From a checkpoint of a small transformer trained on Wikipedia.
Training: a variant of SOAP for these matrices, 159M tokens, 4856 steps.
Each number is 500 + 25 x the weight over the matrix's rms, rounded and kept within 0 to 999. Layers, rows and columns count from 0. Numbers have three digits each.

# layer 2 MLP down, 96x256, rms 0.183, rows 0-50, columns 128-255
548508516466535494498494499499501474479511509462487504535481514469497587546516573519494526485520481493510526500517481551525505522517516493479517490480521484460511472512505557473499497509491531543480452499504554541539532505481478518493521512512512482469483465498441468481484505462498508493499497459487498550468518507508492527480493487505486494492528486475505502507473500490503491502534
503492495535538506469537463502476503519494512508503470551499499491507517497504492460510505511508493459503472510519503494500504463528511537486498501530531490507528498504456525441467548471490487507511546476554506489502544536519522482494498508517497506502467513531526490468511504497537504519528482510467452476521516528456534489491479518506510534545513493546513519504491555520497508499469
499477456487478499460510501482473468489502527472476548525507475504465510495524503527494513468478502543472484481493461493431512494526494513507479514547554522496481495500523529532499465452475510500511473522541506519473483525526542512501483491490491464483512546512512544468479537490548544502536506462573469510458463532481440493457535499463529478505520494490522537537464474480467504461509
485507521472483495492529510513456484526492487483463488522491530491513497541483481493481509524525486505492480496455462485508530481489482527501467506518517521510531539500509513480499517515525558509494478466496476526468561474487491494529502498491535478500495474470470496511479465469489457527499537476520504506487500494484469506503490484511521513495478460525509521533497493508508502506503
537502503474524474517534528532449488504486537540498558532521525513489536482488487480502539507520522508466534511517472528482494474500551518512445517483481528480492536507492520555525554496497495521489533522493496526500520521541506519500532476496514475482502473497529514499498528502493500497490484509468509520469514495511488507501516548496531508470498492506491508512462476514541494502526
486497543462482510490473450513478503486517505498490507461490550490482500498478514508479480512498500489533473483520470489476525523508471535492475493470535542528462532497486471548523520524503486526473539509509532551520465482495457539525532488499506473513511493545525477463479478516483498470499504543470470503496497505539534487460504451513496478498499463524480500526503505540486511477522
475501530493545514509506521489514487518487528515502468510539470515526494478491483526536480465507508511511510493496509477480516504518499510479572502531528531484479529527490540524498536462510495504495493522472489497526480496506484508497522507513480487526467491514472513507504492540526481527517480536500500484542528525554522469496476463518475492501502477491504465458493491473489493495508
488524512496466516480509482509565526552520487488475476463461528479540476535519508530512542511527507444496487500527441547481508510506536468504463460506500467483487523499474489486496452510495526522480522524519520495531467521469494465486504518512511520460503495490547505487515495539488502467560551502489537514505531494492517447531484416534484482520498508500479474517517496503508520494503
484488519485507543506525544546492486485490484513496523505520493554507552486507528517508517486507519545514503469486496489496491518462506510522498489470511498467482485490518481509524539513497480519551523516487491464527483531488543508495515487480517527494517456551480514476518475474491533496500519548533505521512489454498491489489481552526496523474469492523512477475468479523491524479521
529462517448480457490482518480535520478554511507493482487505500466514523512506483502510490460480478520459501512532536506485466501477494497496505504543523456523520513503515494513500485494465513471480443507469493489461514494512531491463471503507507445497465535562484519484472495479495483521496539455501493474500495508508495457516483484509495459502526519483521431536510550490495562508493
513478532522504483515489514482477470495520518521505489493499488461467479488510480548505490532518464484491491552515485476508473481520500498487496506484494472454483534511468495545509494540463430514460501496497501508487469524471496517484533537483495482511513474456529455539473476521504460486531498551479530468510512502497537463478507456477492493498512518531485467513540540505512487461479
531477517485537494501482516479515545524461436518489545540510482533513567550503497548498469530489502496481509504428465484527461466482498494537512538528437509513501516512514530525509487490488481499501450508534481505491499564535523491499568541530520493498498483523529496490481511475493488530539490478518500470495481512503509461499523518465535500520480517508501502485535475502496506470521
460476488486552497472507474495488503487481522437464522479473531469502470509514521541475492530509513499451471454525512504503506513534497514514476446475499475501476495516518486471517466502509571521490502527531526537519460519478482503548497479517477482515539487518471506484489515524527550521529489484550483497488505509522476505491453473504486493532555465492509504512504498504507530497530
507515501520531496525484521461514487512499503509500564480510458490528513486473504517538467455533499505544510509498478496511485473488508497511506495461488515519500497519516541469504498501518549489506490506523508484521487475461477519419507513494506518510515496492499462474525509514503525469469508505554533499467504515517525514477536517492492482489531508468502495545511469501563467536456
519532504475485494486483539513538495518517483486507443483505524503487497460451512476505465477489491516474496483500481510484488543533511486447450458501537464517508491514500493488499507520531533475531493503497527493515489512512521524483499489537520480494516470504528471505504501495562527511523504523542476489513503516483476486516476501499496539524459510517465522486499507515452493482495
499502503481474516542499464510481526502512502496487515491515468477482484530448440484502507479508504487467492506535520528514516544533491499452495518526490503450504508518435507538494463469536516464483489526448543501537516508508479468497566456509505492512489463434518506486520503506501496478544509518508483481534542515546499480480528488503473508567500507523497498497512535518490549478512
531507506498530459479477493504496498530533467485485587478543516516521478502513512529505485496518487485477530483535468482478475528490500535478491525491508460461468489512554520472494530479501499490510564472478522491506493498503517518525510507495514475467513521552514502449515473481535505479487445498524496515478503471519539520499503494518517489478483511527518488509451526479512496523535
500511492489478511456486481480477502506478488492461502519511495508504509457508517516519482490476497494499511527522480501497504499482509475495491496450495486534492486541524445489496509484499527539488498496498514515485456488518467510510505470497505481509530517503489483542499437489478494468493510499471495493495486490473498492494474469530521501502521516502502589521479502514488471510524
481502528501525514528531486531511503537509501497456520475473470503490514569496496533477456512559526515478486492515522489495461533476505477441487538477487475491515497508486502552486520527525522480515523480493550521493510479486532527478464510503523502472512483476517513494484491515518473484469485457538513457478545460537472530541492508473565521502526451495475449436467494536455482530446
461499530489489514435490491496458489537451497489479529492510470458485473513527491564490475509519487526553522481506500476488492504529491478476523514544517522510497558497488491482460485482481472463513499507445474472522545531559501483467544489482492520538483525529508508510502488478546528503466495529477479502490453499489487506486531488471517531480430486545542531507497473522490488478475
498498462486565490486483466487468470504519475496530468482507519506501461539507503500516502492524512542519496452524527494460504487485499486496509514467515561531477485485505469484475477525559532506547549517521527525524411505557523487494461488551494472508519557484506502493517470485497484497491506478489493495448534498492507499542493432497470486493492481523473470537517511480467462508471
477463480446515451525507477468532496480496499523465492479524479550474495484518480507520513540472509487543458540474458548466503527485466508505488471493506540491536492479499493513482515514479458473550543501489498453469482496477517485466467517527471471554538478473488495536520501507538473475444506537502483502501538506566519504536529496499528514506565507531507521525518495505462514491486
535464497459462474525436524483475487458510461501524497515495522516478475475496480505481483478485529444502502519481481495489495495465499469507467486532524527506531460473540504514557514500494477488485510492516547511519480516479485530482532500536492508517504476512517488502503463524477495473466535531525510498519500477508480516492502507518503468526482482494521538503481513503480509504499
434534504523461520527469538480497436491471486509500482543502481459497498490503497474507527505559508514524497493482486442516478494496521487492497498466489463508493505485496538479518465479533512477495468477512470480547568483504449522502536508534499491499498475535529497511525501482512465482519490504543493532528555520521531492487468495506535495555541530500546506515522509492471527553507
487500526537496498475486500523521491497526490500481459475474485503497444515475547476497504536487534495476500472521519498498498506514473519524487486457509476518437473484512479481489546460478518524519547509483465493519471473464515490519451465504476480494520505521493510520489516427476522534470520461501510508481485519469492527559593494509483517491470495511487490527521502477526488481502
502540533489569473507482494479530489485540475455529530520468489451559509507502502522492507503490518499463449529537501510502476490441486454546506475496523536508501501506489487523529508487504498519511490492511498515490500470453513426500455487480487471495504491536507499506476490503503511510467519465481517487465467513487506512472507500523511457520527514492487536504539530495524486504439
519509520472557536517470492497494512493506525482510469507481485500512497481480509490522504501478513550490460471492552555483509518516490508512549521477477509499536493499500470509475481529518540510487453549521483497515480488458485526535481522483501461505522470496530499482481493483454459519481527531479487477488526503507485505513552483518497484529476496530483535554519503515486471539518
498505521480524447483516497409525474498523535499506460529515489528447519485477547500493511460491498523481490570463490521500471504506515486475486466471451541507500525452487490471529470510483496501492473523511510514494473521489462524490495497466480547472484507458548436487465508507482503526501516520479511516497515486494487503493502502471492507481541484520523474503503506520501525492554
532572503514489542558507490532515506493519520482523481482476513504529492505489511470503486504484497471458477513483526550479471511431525424470524537527473500491489454468500518529521541508474501487568481468463467487495503469475485457494489440478478500500497533496483528521518442488521509494513497474465468488500518505526475528494497489523481489506510518537490513502490475474503484524462
493526468495524438496477519526534503489466495493476474539496497493496547489511521529478523544460491520498491516520521488478505507528553526517492528523491465497482489504497529483502513474466542476500464455494525485491506511479505507492516478516512500502493519539508520470488485486511485472528481498476492494481523470522505553522499476488465530522505481513502536473508482508506516499518
491504532501501459499486472517502510532494543494484483519492500495517459482504500503477461478480483471526469484489465493493549492510482515477482496547520515520508496548539531480484490521506524511513523503462514495513475504490503496474546512510506514482486504532505504533546504510524526450483463501537513505462516501465518471549535535457521484485516498495502506474527513502514477492486
503475524510507503522485472522514484505511520496529471480471505539484534499521520490500455483483483537493530494483495511504515512470484495473497469523465459482504503513509477472491502464502494496494520483533524467514507513524511471508560505495484524509512486535499472503501507454484494505499462514502475479508505524512530500513504513469502477469488466526544510514521494475508492506510
475523476455489462513484509477517513508492497508493469468562523541532531464462494515507542477522507495490556485525498548502523496459486485495478547521489500489505504531496475485472530472547512460504484485494520512525506469491532498500535467499456472522513501515484562474480507536547502504496465436531501546528479487491493510531526547512519500483507478499470517489474496477495485469495
459457556467507502472488467529491469515485518497496471494512499458485484453433507516478534486508491519492558526508474459465478497526489540493553452528508506470529473517510537493467530461520528489516511506496452528512483499512531517497505504530474443499506525523520518502531543502511514497505505504524480505499509493487482482479473521496511474507502438519519502534553477545508452508525
516481537464526497503499571543475525537514482489463499546515532489505515512513494525508501494516492506504495535501530534517502476505515473497522496468534489498500485505498453472517516493512494519480460482468508538510498520484518500496555529500520509457464480454485483476487472515541480522522486529487496499488478507505511492457505484494491520489507495495464534510519507522483531483438
491564480546491518501507507510516514482515490530477514462497499497472490492522533517514461486485493528453459475475500515499471506450498467498503530454449459482484520542459478450484498461519497530509515516500457521488506520496532493504518474518491529540520511508500509458462500476523478489502486486520509471537501527504504515533492480519506569519517514492490513469507516496479475502486
523488515536518453523490475466449489502556505478495477521511513500478494496517498522508505558553502504538475549471476511493515476483465520513458508501465514452521531446509508528474552550488477484501503512500487490496486505476485488526489513482528523544476455537504468478486502439485497500525495505499500517488532439511501500493478517501464510492554450493501495518531503485518520502483
546480467467505533521478515493485531559505509482498468539513505511475510471467515496530539499486466490467489465565535489476495482485507511489451483493506499475496516507470434489444504526451480506474499503476521542513482495492508513512501520481508544517495534501530484449455477461487482487516537486485481457502462468502510447454499497517528478551494484538493514484476503556512508416532
509498535501476511525538513541446529515514493527524552471482539479482475510520436537460454476472517513459484474481515495500526493478517533501516491471483503464538509496519497549500509504483452502440501520515473505464485537469513498509534496501477528516515520500553508508441488503504493503505491508472500472535487521515512514557496502492516553507490484495497490449484504527524487462487
494482431496472509457514475475504500491500514496495522518555524536538497485534558549531474535527502522498543561511535473504499543545503472518517515542535553536489524504465478510496468517473458473530493496496494485494508518496491509510513506485461502467476475517489513458506472540457511545497546459516499466509534508465484503502519508524503484458519465492504517503510490489484484502512
519482519512496514558482535504499488470543502524491526481472522482478523506502512468493481490486517508518477510491451523528438501428467511452486475473496493505554511487473532544547526489497492511476432525517512536487514478482492480503492488511494505501501507470555483458513506436510496564506455536513509512544507546488505545529474481503532560495522500517482488543499504526495483497512
445534493526490474488487493472509497484496498502480493489517527483477484500494517457512537512524472496482533516470535535497511522473536450526520456450524506489541495502536459458491537513495484500524505503527509484525523513462509476495480485482513535478516496535537506540506472534492513534530508476487538487499477536533500510498555499501488514462514544475489485501520479505540507502469
518524488521534472498507519504456510494533460497498455506510534505512525507515537521524530506536438520502526496501520556475522492514549548519526484477508477498522455519540497477508508523522505510500520501513515475488461535483501483489496479462484472505482439466495518506452498485533462488544529537453529490517500512505514455527514509469511470500520524518541501529496482511498482494536
484487520515537517515542489507530447502459486531543469497515451521520491478541531493451543531472570482528491534489493499514537461481534467467499508510481465474482545527476505558532488532503497482509523500448537439505489506469526459482498497482498464495518491548483481506489522514512497489505466492462526535498524495507503517531485502448525510470451492485608478507483447500510510457458
459482511503510514457532520506512496526526533527484453460524544521488566512485499505483490514513529504551487474515536535486533522456474501507493485449505494520477522484499489498485500510497426447486526496486494504504500465470475461520481489492464502523496535526453461510555483495489459480478460552473486514516443464538536470539476519503439477492447482516495470447506491524515495505501
531501500526467496536473513540469494505509505494495539497503468493506515465476521526523463470489522479491501525503488477515485488522517534541478524532482523462521495509528476547509482466511472516452457480474464530464545495507483523492524507511493459461489484458472517501476462583534506508503505473515487464473523483563481489499514479496500497486546487486523474491502508497489475553479
487505497476463505530531472504502439495526471518484526508506504552504525455480470487502489455475502478555485535537479490548516480458511468501501508502478487440524489479500491477471492458519491500491471462520480477465515484525475496462547515443454521537462505484527474545482517487508512502460515521505487483497555508472533482482456485538520472479507538542506500531478494471521465510506
489477513502460534505495478507502478503492446484489496503531502503525494484483486539511498537531490508434509502507516501509500488527518537532546542447504474501464476537496491491530463518520503478478532472508485507568502520495507512523517484506509480506514492507472523505500503509513526475460501540487501517504491495530516501519524515550487485529516508490462511507504514527485499516482
520437479471476512503493451475528472472505508527449481510487466474482491526496488514490523501482497508492522513452482483485485529482455512493503484505468468450472449475469508492535484476516461506528499490462502532513489511491488516495491490572509448489504491493504467489485511490473489503511520573529504524505459528515500475481503488485517509469494513458503530539554506492500482484506
516490494492525485494541501459488503486548546489459524517513496497523486527491488512508493540549457505504497487506501517521487449501460498507475531519489522501514512512465518471523497507539532496508483517501492515478501487525455481486500541510510451487514516530468492500513523507518458524518496496450472504486517517470483500509497483523518525501504491516520516488492500478512502488510
548497508498461499529508524463483470518530466468521491508474502506499472499535460490522505510483494459533533489487540473467456513541469506535531527500510548522471497531456495454533492550533531478484476524485501508476474468530463510524526514495501492526503506524440489525523495495522525461519477502450516484494492492497489511461525514519498489492506498477491479519517512458510499547499